Weights of a small GPT-style language model, trained from scratch on English Wikipedia: MLP 2048 squared ReLU.
Each number is 128 + 24 x the weight over the matrix's rms, rounded and kept within 0 to 255. Layers, rows and columns count from 0. Numbers have three digits each.

# up: layer 9 MLP up, 2048x512, rms 0.0303, rows 1601-1700, columns 64-127
# down: layer 9 MLP down (transposed), 2048x512, rms 0.0278, rows 1601-1700, columns 64-127
up1601:100124113133143142140177121130137121106127114131155142122118087080115111120129136130142091136134084121150115140145133075136161143173143117119108103134067153165165144148114131096127191118114136
down1601:127110150125113119115107119133112138077164134163135137159112132123099099126129123099117147124126088120135120108145145125134167173156142160099150106115156114183113119134120161094085090138129201
up1602:106091106091137117189139127086132108109121110117103155115147119184149135149116118116147102114163167140137125163106151168152130098166130100124189158099095117152145117148101186096104124156112164
down1602:151132131096144151124097187148102139161148128100129191070106123190127093153101109116151151125153172153118145119133126169136123118113154160120092151138110108141123160111123132140125158084166121
up1603:146126094106131129111119171118161103169128144135159133135127156135164159127130126108149154156113105140154132124160131113119132118108123137135141115127144120157166105089155102129122125133158152
down1603:139120133125155134109133130147147140169088142154142161121128105172103116128135180143126164114104109151114109113143112159112074113109131152120169098159118136143150094137124136116092089156120120
up1604:135156107101142149108140149120158160154098144107199144133107157128123126121070156112136095160169098108149114142122142138132090112106172133169116152097137130122117165143104133112093166153127160
down1604:136141120094162116152129098177135127109136192119147131113154135124146096145143089161090130138146111139143170101129140128126078133121146170124156154095174140135174133120173094111151079085127113
up1605:161131138068124171154122131152095118107120141088164132108125140129090120098121149168140125099112164114162100090132141130094113139106143118142137137147170137137121150146098165114075160158150157
down1605:157087154111119108148158089134106154144125153139153097152159161138087105114112127126142114130116123107112105124157147134124115101131129103095121146136172150156106057142123165127158132108130125
up1606:130150099122094121091163142172109088108175153072123133159100128105137119139131151172201101193087134102147079150155140134119067090117147118142156161128163173108176110103138160118100129105129082
down1606:154118115119152078137139181100104092128155123173102073120150110088142113114130167114114115179125084138106110132153126130117121199161162160146144145128095120091128145112091102098167096165132118
up1607:138131127136116138105159142152130132131133140084166098102096146137148121142116154150115097133117102153144103136137127086129101103112122116128154113134128133150128150128150190143105137107106142
down1607:140133135104130118109131116142157097143085133145105130101129126106149155112143120153123117126132128168107127118167114070083161084117122137122122130121112167170128093121122108127135130104154116
up1608:148142140177173138153143097182148117161094162133120130106091166086106159100115126144121145102144109136089131184126141112113138121131128123144143142089128104145149106093187153107160103130128110
down1608:148135108086099141135139170134123087162103117203133124151142104120169150117110124167129129086142128126132117111124132105102176147120116118120142121120147111143110179109114117130125140119135135
up1609:091136133092171104155106144117127124152110092131145094160104116157097111158157143097091086125117113086113127132085111152095159127136091141137190107133138140100150113103101164125110173106152102
down1609:104141122120135123137137110157086145096111193150095075118131143158076109096161111120100101097119126133144107156130105170156113132156129137150132084095126109095173131162166135089142095093148136
up1610:126147118078126089166109149100141091108157121116161126162141134127158108130076156165179113106117096091190090117154096129105140119118142136149090152126161122164132145120108168118094143105116131
down1610:118169086096162183091133109149152095130123105107131157101097138123160157139124144119101141122140131128137183105139115153116138132122072079119133128143126115109135123142180114131130149108150146
up1611:169132161129122146107097139179146127127140139113130147142164171111127172144128145112130131128102150135082097092144101114174140135146082113144161128094181108100131086090119184115102101112150136
down1611:112128140101133118146122108106082139145114143136185136098170165132120140163124153123097095127094134092128133122100137133123098135093111120115111117142134104117126091158078126140105062118156136
up1612:156122111144120125115105151151170095094138143127163159139119132134104102103143111139130127125178149133104080077155142142175110143142101159132124089108137119159134146118108147144118132167191076
down1612:142180173133148164156100153125131128117135184112140137147110125128072108122091114131190127124133174130169088073138134128134136165130108147133138132085100109124122131171191144115176160159128145
up1613:169184129122126135149151172124114143154135145129145127152119125110125143181110098124100129108136120191128126181175146101135113091160106098144147171115119156125176149133116147078142158122122138
down1613:127145119118117116133115104102150157143103150137114186044120103154098132131084125112126134167137097191125126136145129091097107071130126108168148139156138113178117135101119080138102077159121130
up1614:146070132136167123179143141127153140194115140104116099114072138125090173139127118158123130090135118132126096115137167148142089121103123127118167144131148131135121123154161161116084122134165085
down1614:103135143122188159105113122157114144157130119103094152161104115109096114161152155115073095130131097162138141128120169125184136134105150127085119090140150090159095115119109167103124114161132117
up1615:123140135077124154118194128101114121126144172096123114189156179129150139168126177130142140099156078089161127104133145127084119130159138106130109139151092155139180135132087157084128140104131122
down1615:155160135105131128117098153109142161120120137080104148100098157119111127139119141159105101132134134115145154133117145084088077104112124133127097130155120122162189101157132135138140163118111119
up1616:143056120129093138114131150122134115112133114104159110122123130145149121131133090158152117195147117112174133120104164125127112115152095104146159104110172156129101135136124195110108141129139101
down1616:108117063093133085103128212148158123096127148196120123113089108165072125128103138124087158098155143079139128117117151105116131191133123138126106125112134105153086135105133130122117128131148140
up1617:148134121140153145081143140139086116115129125116153166105092098153106165104119132102169124088128117136122083179123107107099162100114129108143133145108149121082145117119092123123077120139180137
down1617:116146134127134150124132163158095135120101155145148142071140127139136151120110142106141090113169115148131103113155126123143134129114135118130124111128146133173139139116098163115123100138146092
up1618:160162107127111128156162155148128130127136101112154146141095084131068132176092106120147104122107124145152098123180134132144090095082120130137129147154169149127134109057114140075096164164135142
down1618:167127082144091124142132135149148111108118106129136170084123100099175128176172110118130150080097121167155101163115137158137114103143137138136115130146140120128132138118118118108110116188154144
up1619:134115106156102161152130125108119115097152104074132145117114127149127125109134134109114171138128156118080077121124139102085109144137081115152152144130161122153131128131147146115108137139141142
down1619:110114133079111154153110118134138144141169086068125182110137124124154168127139138114132148108105137143126115134118154151127187131137150143153135154128156117098147132105123112160139158117129113
up1620:166103111119131109108161109149094126133146159137181130175081130139131126096089110143124140111136080164132130198170157088139159124136145108138101131165110095084154099135129115118081134130133142
down1620:130131123122113153076105133165145149093138139127129169130155172119116126122144142151121124121117113133143132087108094076186145137085136106129038166131138092128134122092119105149140158174122115
up1621:131088129101168159126148162117131090116127160104186137116095150161118126126099130091175103097170106113137131091150138149108111129131108088167121124119087137152115094133111166114154134157144109
down1621:123159081142191166113101064131138150100171178183095146096111125115130144150121115153139090158118125117127133128119156161101098097136138171110140106191122165131185169150088137120151149106110125
up1622:147129126104125114140136191151130088144090148100137130114105145127158162165116135095168127109191115141138138109090139146077154094150150117155131112135136137170124124137158118145077141104185138
down1622:165085159100133091182115095150133156120123100131123114122154101119145112147131131119141124145101162169103101126111118098131116075128187128128122140135146143122129129131036109153111117141132109
up1623:141142135143155161113111125125130108114167148144109155143108181067117130138096133130154118112094045138082144157145129111113128120130174121136115121093117098147102192074127102107109127125133130
down1623:127119104072167106142113118158071145129137136116126148106082118179140144144159126090113147122127101098130127117138168146145122137136112137129130119146137125176105096156118162120074112159142145
up1624:151090148086112158179156160098117102125134106128127093123162086126137145114141085121154153098156132108120104104092133113090174112121109134121163151119096145122114146073127139117100136114122169
down1624:174110107137113079148164139155123106140111102117121113090162137111176122114140130134099133075133124138123150149170128070148213104122124151078140162121121133154112139132136124143129135150114131
up1625:137155104195137186105153101107117125175132122161165108149095132105111167102133158099144133114112037125159130106167144127126116111138150113113144114138128130129117188134095141074093165140122163
down1625:109136107116114125146099155073122158155141139170121150129118166150149142147145156159109121133090112161152125135133129141146143156168126131127151125162151121110123124147092106134139117151122120
up1626:169118133147119176083132116155133122108139142115110117113098086159114130167124175105172075125135133167124103084117165158134088115150145112132158138142161131171118072099120134029116166143116145
down1626:131133119179162141144133120127168123137120090126114141135123128136130110119130133151086129155136099149154156136131133136109139110159135136110123088165162113127110081138139089101118127104115117
up1627:118101130109150119167103145171171087140134147114127125140085080135163117138144134124153131077134128115134099098117116142168119114136141161148139177156123108168125142132103182106112136146148122
down1627:145171151127143131137083168109136125165179156141113157135142138129150100150181137111064105139102158104113126149137106135137131132122118116116146156120071100157133159112126171096122117143169084
up1628:140103120091121101141159122138149131140142099105164038131143123125103126139135116105118129129133123121108105092114110083122134119122121116121129113143130119136135160154152171149131107129133127
down1628:124110111086074134110138129116139101123099135125122156102112129165152175118098137143129156142153098121184157100131147114129140132145142117116152141100141087103148124132135079150122096153137126
up1629:147157147141139124101139140114158139119150143107171085146141106129145111121127122129137133137111124114132081136176127162133092139127124099160133154103155133095140181107112149140126131144121131
down1629:141110136113122116167120127075128148108106113113121092145099133149127122135151145145126167085128160146122100141116084105148090096097152128158113160119169119141161148162126077119120142114146131
up1630:154149124151137118132113108097120126089093098087137149093125135171183120151168109108156115172122112113090136149120135116142131110102101139177132128156140134111123120128102169137116167123128095
down1630:136153145144137136120120108146141141128111173144131199132104127171104081178175167129113112119101106098113126142117148149119110110095116133125114145110058136126172128170148135142102097134135147
up1631:114115131079153156118095144083177134138142154120123128162145140146110088166128142134089134173130114128162152159146156100122120134198112113122124133155175128182116127144162165123101133121145113
down1631:081187105105091145154153124149101135131118076164151144109100146138144124116129117152119079127118188115121154145125158114148139128119107135133090147103143093168087104107151098199112104139092109
up1632:111137177122131167089138111121116172135078125151117121135084143108154113122153135120139095124110132147142102146121140106103128150170147125174142136079119123104125110089150122108126137106128100
down1632:138144161147118141153118106121118153089132131209103141121102121136106138153109141142121131110103129122117113159123140113116080230117108146143130115129131121118098134135133101122144108135117116
up1633:105152113148107136152084171169112147111090129111143132118130135143112077151105123136139141137125169114091145077107139156105102126073130156182122158110132147132150111133082141093125139152141074
down1633:133177165113107152161123117099098114101158180126124074116153142139164110128111111159131062075134166161180127109147102134146135180117115144141096124144172153113150093116092140119144132077131142
up1634:146093106122099134086177134138116130094139193121147129120149139167129090142124108148137170145121098094130121085128136121096127122108113133106141112144106185115184132127089148128096143111131078
down1634:143091069099128124096161185114140142110160119138120104117125134110136145148137154138121096138139142143118169100161127158097111129143095142069124144112162097091116177142088116095143148142114107
up1635:141142086136131169138140127107139100116129135110173090142156137174123154110113152140133133158172125116116136087135150141115133122122144108134126155183124100131148131193136112141128141117118111
down1635:132095141125150104103094126135124153118157119099127138096137121126121143168136150164132131128134137125147092119124111148162118164135134157109150117103105120170116138120161105102136104135157112
up1636:095135100138096152104144142120085160166128152140138114146086112119152146111099121104124144144164145117088137133114129138128106130152076124146152080085150146122122122111118131120134096142120127
down1636:150186134141150131125120115144111145108113147163144115109146160111111108144120114098118126122122116155121072142098101128122069113152106127155176155114120105088095139110128097148181112150138101
up1637:121166133098128122130141131129117128129100161123159124166117080125124129135113098139202134091126159099136142089125133083141149127171129123128116110112153135124115153082119164147126127098125128
down1637:094118150138108129092113139149127107169163119176175108133115147108163143142160102148120121159152115116104122107141118101126111095164148125071114123103156150152136121115090132146131132125162125
up1638:134100107113119179088147131130145112115109190074125152125135115140132130141119132152153130107159151109124170114114148140126127118105174096135126094175159165144150138173137113102116120107144140
down1638:164143081129141133153087141131129139159126139122117175094125143104168106154112131153140160143142136157122123136117139112173129143130149169122124122146140093102140131148105119141174134159163105
up1639:142125131154137092119118154155140071127143089129164181142125147029105137150081156127193134127127125120139151114170097138130102128141175132159128146137096131113123110118157101148111175107135129
down1639:144128150145079080164166153093132145182106147128157100112154126093125093124120152080109120137102185165095156077165110145168122170119149135202133083121129105084072094146134147118134116101157123
up1640:164137152139123177124120103163128130108121139136161158144094126094137139114108133129172143135147128126120150122136145109102117133136162113138159120165148143125140085119074129102072142120111120
down1640:133106151112124143122167175184120102173094118166142149089142118121118099145129116118136111093114111169108139110145085102119124116161131146165114154096114136094126137144098159128147128131141133
up1641:164144142118124149163145132124123122107138169130157157156098133155110133150156147100130113101107149129137121082143112110133157130119124084169138160168115108171135087160111131116126135117145119
down1641:119131170119128126135078134125135141161131167140094137155110159136140162120102130101112133139099154111179111112140140148114149131128124157139167150169119133122151116155129159129163186133110111
up1642:109143155145128132147129116151130127104130119128124128111132130102106115130109152109135115131159145139115114144126128088127175110137145138132091185099152100106109115136156101094150111136131097
down1642:119141123122111111148120130110133084116106151124131126147084121125130118170135111133085104154154121123155132142089119151115124131135118122081155132144155104152166132132117123124167131109116171
up1643:137122119112160131140126138127132108160127156132109107149156122107130121152144144071107103163096125122093163108185132121148113148161123092124128147116115099158134121132123121100120144144143150
down1643:149125118128120108092135098098179136104111159173102136085103177099117123118134127112084074132127103149086095131147161120131151125122175133162151106137139158157112110116142110156134148141128104
up1644:158145155124165135127115143116132117116127160103148159146122134153184124128137134129147105149151136190147088118119125132162146127117098131135094112114122136141104113134162142086092118115157146
down1644:114112126096155101095123123158125105129081149126145127113136120121119157168146154155160125130117124108150135123115127107157112121099168118145122111107106165145136135092097158145138164125094136
up1645:115139116144132140149095115111104137121107122137103133145123118121101112123127148157110114122128113072152157108107143131119159140112127153121107126142173112122122180148132145145129120081113090
down1645:162111104147105077139153097140146130111122125119119158104134135151157150137103111105122151125120132139095118160124133124116133116141125115170129122103132113130139081129100119101112158156129121
up1646:147170151152152133105174145114106116132107122107118145139118119167075154157108123119107156123125121069152105144132120073100110147119132115114113129127084140150150125164121165118130123113125145
down1646:149109123169138128132152156117121095143125153156122124125126135132143105132153080127095172117121148131098115168144151138139126141099082089140145094107162139188091101114133138097150148149131130
up1647:157107087107142142153097104142120126171138131132183134092108142131155146091103127131123128114145139139131124161182139108092108119122148154168121121140146070100147153145102138138108152096122095
down1647:126120125119138106102092117149160140163114129160149117112154114115094123149104139161153137130141059092152123172082122126105093132112159149116171144103115108090082126158114132121103102174111124
up1648:148163155161153127138172121138151137151132146115090107140132113067129135115112146144134122161125059166046129097166151116155099086096139126119111123134115155102089153169148107110101115083125095
down1648:125138109111120142135160135115145141144126156111106143128123161119153128106130091119148134137148104107149137118115127191119130141137140127107140112119124129115131166174123106167090168102114142
up1649:143117105120156156105097140121124055135129151097104149175157158139165138110138166112143126148131130109140115140125138145158165120152123119148115156123090137124149159102067141108168146139123119
down1649:104148142147139081122123117151132108147108125139157131114090072116105155095129142138147131107113087124164150120160122099126108139134129124173140122165136148071136101123104112099108150123121131
up1650:130052106145118154095103121138129108138164162056134205127135174149123127161137164151114170152154109128128113109154148099136108103154135115124096121156168101144146121134133099107145151110174091
down1650:156129098103125142131116116134168101116134107086124098129113141160082116162098113140177138130098096156165104143114136170162165067135139156086122078111105107123177138083110125123120142102109137
up1651:143119078144128124128117161185156113183143165077075108141165119114130121129138127151124125142180152151096148112135140113154167067111098102101126111088153121183151119133133177104070125115178077
down1651:121134106132139138150093102117185136077114107118132159130124087148144102121148100117095160155122097117097065113160109105144133133155132153087108130108190108147130143126100148095087126169112121
up1652:166155126108135133110113134180098114111174147130147156108118095108118137126084134122148126122145083113152119107115125139130162115106103151125107088145170161136167106131115089126122120113141081
down1652:146147176129160116120121124094138161111107142118115102118143113142081093098116087122144112126110146123129116192122131109100094137124101123125100134136134123118103140134144081105129127105119145
up1653:127141148168104143151122115113131152113162115126168148113169111133139101144116133148135102160100142114111115123112126106144126116133138089122109109143127175126143139154169100144135141157144129
down1653:162151130141132118058093132120150126109119111140183103188126146131144158118145112129098069138098107115154151155100124125092114129095130146072152111154081069092158150118125143120123144149122126
up1654:142144114095120135183132157098134130113146118128096148120128128166132129168127098117143109144129114123145118167126167098130114132145120100117147201130114124125094112092152111095112142110158113
down1654:127159100161173142131150133116123169161151150113138115157144173139122137138081199132164099127139130150155108138130136160074091100130107135130113090172134120158106109166124131150148130118157113
up1655:110138148135142151151126118112114142138179146120145154129113151115109100156141156121117124111118149156124120140131158132177143113152086131128155148122140121132152123128100163120168119126111100
down1655:128120132098131137172135120135097099185115153091114100111133128149090122200121163137158153164135141140124150148108123122083151154097123143122133142133114158169144129100087117117178090121140116
up1656:164107117117114138144124145151133086160123108120179089140138151156104124106114096145140121109104142140152072106117149109089100090159162125137114147101142150104101150125119157117102145118119129
down1656:126097175134188110110124149119144136087122120195122133152130131116136088153127118120111168110169117156132147108116142128133124216176104128114172139105107148095125107075117116121151119125109120
up1657:146103123156165161144170159126132129118102136127173155146051107142114142133098114168137187109134118153123113119132156131140091110136105105127125082120114115149120132124140145143131153145153092
down1657:139131152126122114135127139116128176156102153143136132129114057132143113175136177121104162123108104141104149176110105136160173115123111142107062141132124134087144102132114133157140118110126114
up1658:139105125110136115121140128094135114120148129127132053128087125108155138100108108110121129171135098110137132093117137092138113119139102122140142129126112125141127152089123168117125131143158175
down1658:111143119108143107087135113168151125110123128208133145117129099132066128099154111083125143118129092163098110110124126140112127137125144121094133112113137119097173142115120114135157126186166160
up1659:118111128112114112126169109148161106188158168136122173135094129087120140168114129150143115132133115149142128115121156105082112111141086068154133158158129143146119112127127100125104145114123114
down1659:096129127122137085122130160143114131144124170174132115151139138128120098097115137110069144113130099135121131127110165136105113119156119094119153127114141117161132119139110144141108149133104159
up1660:101097148159113120163129113151133138073149150081128076144137122114170138121127126134121117110142102134128102047135131079114139123092126132119194106146146194171166086162151129063148149123144134
down1660:133099162105123155175117113144114088060111137123137138138094112107158116113098126120146110131138159122141107158132157138140124106140122131121084119133148171130146139149141148140115129155117111
up1661:144138118178127187117150162143094059099138137129136114173103128152102124118095054144128128158200108153080133125163167164126141110142146101125150137178102154110107165127152133041088149110153081
down1661:092139101153092104137127154148141137149127163183125129123127144131109127088143098150149117114100164190144098146137096117154147147110144146160138164095188118142106167081080101139141132124130136
up1662:146125083133135080136140111144153135113105158060190112097139090157142167145130113131175111112138183133125133144113153092115132097103120094138129164149118135123143120166143157108085144122137127
down1662:130151128099137082096135128145122084145130142116152145121088126159171125146137115192110114107138131158134141119123169097125131080107118115133117121113141118133125147133094148126101086129085157
up1663:132122124134122138166109088113108134118111123103175145121167142125108132201139087130124116157103118078125100126149104103118125144144132115195158152150153125155098115153108099152085154143139119
down1663:120103102109103086105118118106123139083122163140063110132147101143117104176141126125114157104109101111112104113150122148135123099152133118138126129165097151178132145124151137118101143125143116
up1664:126154169138148135140102132137121100171089106099128147094156153136187138119150107125125143136139145159089107137100146099157089124136057108155087124101106211136119130118107134154136135113171179
down1664:149126172122169136125112108148114156156129125104094133122145093153165136139110168142155134138096126143097138164070145115135089134139130155114115121135108154149083101107118132109108104105120110
up1665:147112123096122148166151147121164102120115116084129140148140144123162136164123085114145076116191145124096077127129135132135124096131140115126161089127129141127106158156161130111165132127147139
down1665:154131149108159106132111138126156154122136110076103135114089102162133129142112127143139107105127167118095162122153151144140125137098127150143091132090109124071144079161152104088134126125097150
up1666:130076124120130130103141126155088135152103116046133067149132128101108168113161127181149102146147091162136130144131165173108141116161176114126123151092098120139106167117131135081145102104144149
down1666:114163173131160145096135105129161114147098088099149135088111137117147113143123178132128109086077118089096142151122173148133100147130109123103150098158137167109084138139125111107107133112112096
up1667:124127062075162147110123128075118129151147118128152123131069101165143141116093131110130132110128166110123158118128138129145140147113084133157131124143118151118114184109159131141121144136133108
down1667:117143088141132124115140125080118114133154167151143178168148166135134112107131152157085095137129068140140114127135114115106121118142107165092097107174157117138147107097129138126143117141167137
up1668:121146122157143124127173144116155125114128121141117141138106137084123123132085136138135122111132116139147143145142160109093115111140171141133133139122076150136144132136152102116108143146147152
down1668:099129137118119136158118147132120124114135132141125148105156096120130126167139115090164126135140113082093134113125113120167165161156127121141156118139152129146125118147150130086110063129133142
up1669:145096102079108187091125128122142147122153146131136123148146120105167123127134121110141104125165145113162129133137123158137136113144160121152158148150164126136133114152160086132161106124130129
down1669:136141095121159145124141128114084114132102137158126138107107141129090162156123167095149131126142151116130148152133147146116093056124164081125120107126101105189169115107148137166166124139148078
up1670:100137089142110144128167169164160122123156133113143123160127129139121134098123160125107133183133141173126097114165143089154136110172152141143107114123128082157163124121105128131140180098148114
down1670:134116123122111092099111121164119157129114163086113129152158141085153141111139099135114171135153093118130160148150155156120112101117147158097116152133110070168135085131112135165135093135165135
up1671:144151114152106133134097131097087144097101124129166159102143138108097108111141111113152119111152112117116124139118163172159112139133089093160132136099095166090100125138133111090125120173112112
down1671:129147089137129106142113192127111157141118124131158168102140103120146133120140123155165098104169149132101132135084138157119110127122108151129137072125144165074128150175117148108143134090155143
up1672:115135123118145160150146102147106137146134122118108139110066085117104117129134125142157107166139088137121151127150138110148123108147156108143114137140113104121130140121120117132138152125116083
down1672:121121141106099128146135124141139149164103156186203090132155131141162128150140157153108111095082107165122132103108126149128130125145106107113113119109110146108133156111122114182126187146135128
up1673:125138095130154153136107143127104126123131140100110109121168115130111137118154133089099116091122147132099150111163154144107156125138147089132123104105153087131124141090102096087093105128141130
down1673:140133111143141169149122105157152139170161173094178127125090137134147116146132128154169151163180151135123137120164139137112138113093133118169136138115111155145116136092143167133158164161139144
up1674:124134139121147124168171099179092126134131095141125115161115115155115152137084181138151111190169115110095124114124131112138122105128109073152107090102116160092104115100174110141141149106137096
down1674:146122162148099098111143165179136112168103167196100102115137109063097084145131106144139113119130163122124089122167142096166151160130136115147105140074108124107097152106133134144150094110088112
up1675:140121131109108132134153138107112136135143164065127120190135152148116126138141127069151155100176152093152087116119127158123099120129136122141114111135107111142131114108135135119134148114121126
down1675:142136088087118149135113114132103094088119126127156124106154112119102119091129124138122156108148131173085165115112105097142138134186121129165094119093070149118107119109120127080122094169110148
up1676:119079143128144151119103146120151119145127194111091101154131138138124167115129097109166143170131118104121081175127145120131146146104095114145153150128162125139179104120105126124114156120125154
down1676:091144073142124129110117142102094124099115133140131183150124088167103109130119102132132134131122137146125125100152130144107161144165137129099131152126137131142168162134101167144163142085143144
up1677:125109107136153140116153091159136123098111151092101107128118195127155136126173119105123132103147101122119120118111149131058120087141098110134176104137101131173114141126108123153126090100158083
down1677:115134088155148156149133110135148093121119114182124142086114140089125121144125115127096134141137083125102167065130119142087161139158127138106117153144136157122110137132154089139129099127124118
up1678:105109109138119144126127104127137158119125118119143169137130144140164129133145164121131141175158127100160146118094128119129101120160127138123160152133124132141174132127160134141124139168175112
down1678:121130169108105147127169113123111138127104101109179108133108169130124125113111144123106122144128153111151151131126111151110141106086167144119132108130124099138148151102161110108170143110104114
up1679:148104123167095150152161119144178101152144143103156098135182089134176172118151159157114165119126078123163086099099107105177115100107100139175139069149150184166143087135152119162170157127145090
down1679:126107135098130081113103083115096130085110125107104108131211071121148155129141131161119149148165124102137139135110092134129111064123169144109061125133169146104150146142170124139134131110162129
up1680:161109113115138132121135127118122104135104100125106123135151113121166167200116103110130119132168130115104103158121140117109160131154136120137169133113143125098138099118108145156090139145176136
down1680:185117124120116096112136130115108117138125100144111109139110160133115105113112121127121141112170152141120181137133128145095167124134178157115135123135145119122102081123120106182113140141112128
up1681:147088128128091136109140122132142102101127153087157103144138112136158162070158110094112175113162137103152140127108145121120139122136142130118101103135158150174171117104116162098089136101153134
down1681:103120167112155152153140106132131117145203116112133092152136134121106078091106116158102086104083127118104122157171142136157175126137101124156136093176114161138130141180164096110146118133133078
up1682:141151126136157125135171149132145095111106130113119098116145093107110113132125121105141124117107130114136105120130142105105179136114144112130128113113134161135103122094091146118129115103121102
down1682:123079086121110161136118108110138188117150129123128149156170131156145120120150180090107117099140138165089100142113117167149118169152117151146154120154132122163091150146093170089101143146141150
up1683:107164090095187150117184146177124145113128113116129120154140156167100110141127141161123118156119127087100154151117128135086141119151105146147136140139131084123131074134104146126078150109102111
down1683:154175108083162181098105107115127152166135137089129073066130103086116120116132147129182136126105141172153140110104149182158139127144137137145137119149137146082126123117117145153122158133096101
up1684:173119114136124121144097129125147160150153160123179097118107113120152176116113077121114107146129137102113132153127130087154195160094087075141143126123125123118158122110172085122130125126129126
down1684:142158117107144120122134120131098103161127148154163153115133156141152122123112122120138148132135140110119117157135161125112123118100116104118132103172096109155105114156127162142119121145106146
up1685:174124106138155169091152115117140062141126176086110143095075120132151089088151112096131109133140104176100120131112127119144162143135148110135159139119114109157143117151134150113105109076156127
down1685:156145131133140124119096126097091144163141160123104112140147134081146133140147161172121081109137160096136125042144118127120160169135129140138149123134126160133086117105108155111150144139139122
up1686:196100146116136150178117096146112136105140114116148123167160113126107137115083115112134132108101142122101127088156170132051136079154121108146124101163093118179146090123137186102084167113105127
down1686:160098139131126140099141111135115139117100165180095130187146134112091080150121185122104196121113118135131153201157120089104129116102148096137147074178162106195215087172099131084156161136132116
up1687:131107137159115132133121119166156108145139107131173129161140088107150133161124105156124170129134120132143157125128150125099142134142142171169135069143109130143096116114134146116102163153128146
down1687:121119107108135127130168092116102093171104149156173099093153125138130128142109142097136126163138094190174148114143121148122148180134087143157137149150140124145144110131139165135144148089145126
up1688:137143143132166122127138160152120173124135099126122106123099136095120141158114122148157110131125113117108137124131124123104118150108166146181148092119134125130144145113129134131119182136143086
down1688:134112119110149114115150112131155162112098168130124162143128123079124137131116139115110160102200108137120144110161183071133137055119147157129145123136115152125136129115134112159146155157138050
up1689:131111100134139121136161139134120081114137104120093129153111122113135119112123110133119139132119126121110132117169109131134169112151099132147119068099069103118128158090091134114167108163164122
down1689:109133126123118145131150099151151147110088135115128123071123124108120075141110154098131137092101115126088136174161140161155164151097162082097161163112118114147126130159148150145078123147113116
up1690:118075123116139145122128148103138126094169123120151167118108119103142142117096102102112142135124118161140118130180166121125105135133127106154129139163138134116129106124164130083089118135150139
down1690:126121125134138076090100137122124170134127139106127127081133102106131183136171113149120100128131107159172165114146115115098167144178160123166134139118152162093132114163130126051151180134148193
up1691:137106123165140142158143169143135082149101201126147125117099138127150155139101057093085125112173128138090122170142174079144153108158115119132120153129105141144153139129092130110146110136139141
down1691:137106116108147124119167161148123121103164145164178123138170130152113128153136130123108126148164150149143122130131097148120145185127117129123160152109167188124108101119149141155123140156116166
up1692:165118093070169117125127097130126146093105152122141105118153090153139187163120169134118148158133148148090125110168139117152112099128119142112143102123146175134129131156097125135122107154124113
down1692:110124111132147177128127106160148122145096097130112123122152118133140138133137149127113109101116136155139126124165101129082111095131139111105096124110103131109067117171151098119119110122111168
up1693:101133141149105117136169106138144126107182105128112179126128165144186080158116119128129125132091139095097117114157139116112113112170141098144169161114157125117106114150140102123144147135132127
down1693:157139124122165090138104128151144108119141091083140101135140117150116135131126084141113155109108129126121111140131125148065105102099121119111128163140179076093112069159107128137116106123108133
up1694:115111122125150149120120100102116123142101128119157154121121145118094098158102152136139096148149125114113110121119107121101103121143146138123125160129155140135150133131107151112136142127160118
down1694:126134103110092130171166130112137090168144134149169087099156134124133152125104146143081132133149131170154163099112121136117165164128135122143132144161139112123130157143100095140142160127135094
up1695:150102119147092148112095125110149149119185144141141146157155113151115124120096130137130122152162093108115112168104117130175126100161121120166159119132127137180132150124087159095126150104128120
down1695:104148159143126133101160164123089102171128159149138118116116147091101097157130155127079146122116115083146110072137118113128171068102083108131135147093122140135101089096122126127174119133104109
up1696:125103118158108125162124102081123158099165131113144111122131125148128109137130111120139123183133161116153102146128131144131133138167115137180138102162139143166139116131124148102124119157138121
down1696:133109117127118104088129135129127081118141144134162147112128086127163147147119126114125132096116113136135143133136093114088114128111109149106119134063128120131114149092124132096118102193143148
up1697:161138113104136155119111119122114114110133126121133127120136135131163139109123155133120140144143127159130120169111116124093130127121093078121162138107192141114129089063094152118109136158129151
down1697:149114137123112134101147075147124159124114133115123133118107124070138119091135152134128100139122118186119131161112118113131108135113124143168124101108140163136108127082090170146177132112086151
up1698:118097129124107102135150158124146133133154121135113117129109180154137118128139112116131147151117153086137090167139140098135164144133158125142134131132144155116161139113113099146092108120164108
down1698:137138133143101104131158100121099140100090135139110099112120114144104075120141160145115131108080157164122150190145099150158120190114152093158144109193118126125143134178141141137113106141140134
up1699:144132089138131116101100097124108124093108122109140145139113096118083115137115085103165103119128094114124136189147135095081165127133140160138136145115140153144114141102129159091092157132146120
down1699:150097072134151109101138154158142119101096118111105108106177158168113177136143178155119129131158114150140143094118150149072149128084124146130149116093098145103122122157126080168103154157165071
up1700:129145119110112164135146118134117149166150122131127185129160143144125135160104111133101143175147140134095128122138127142092131130094071132132125117116132108136129133123115133080146138127145107
down1700:109152112131112114140124104174117130112174139135114108125076115153156107156149131145147116167127131134123140085099152166115094138120144161087130102153141133108110115158151145140122119147137137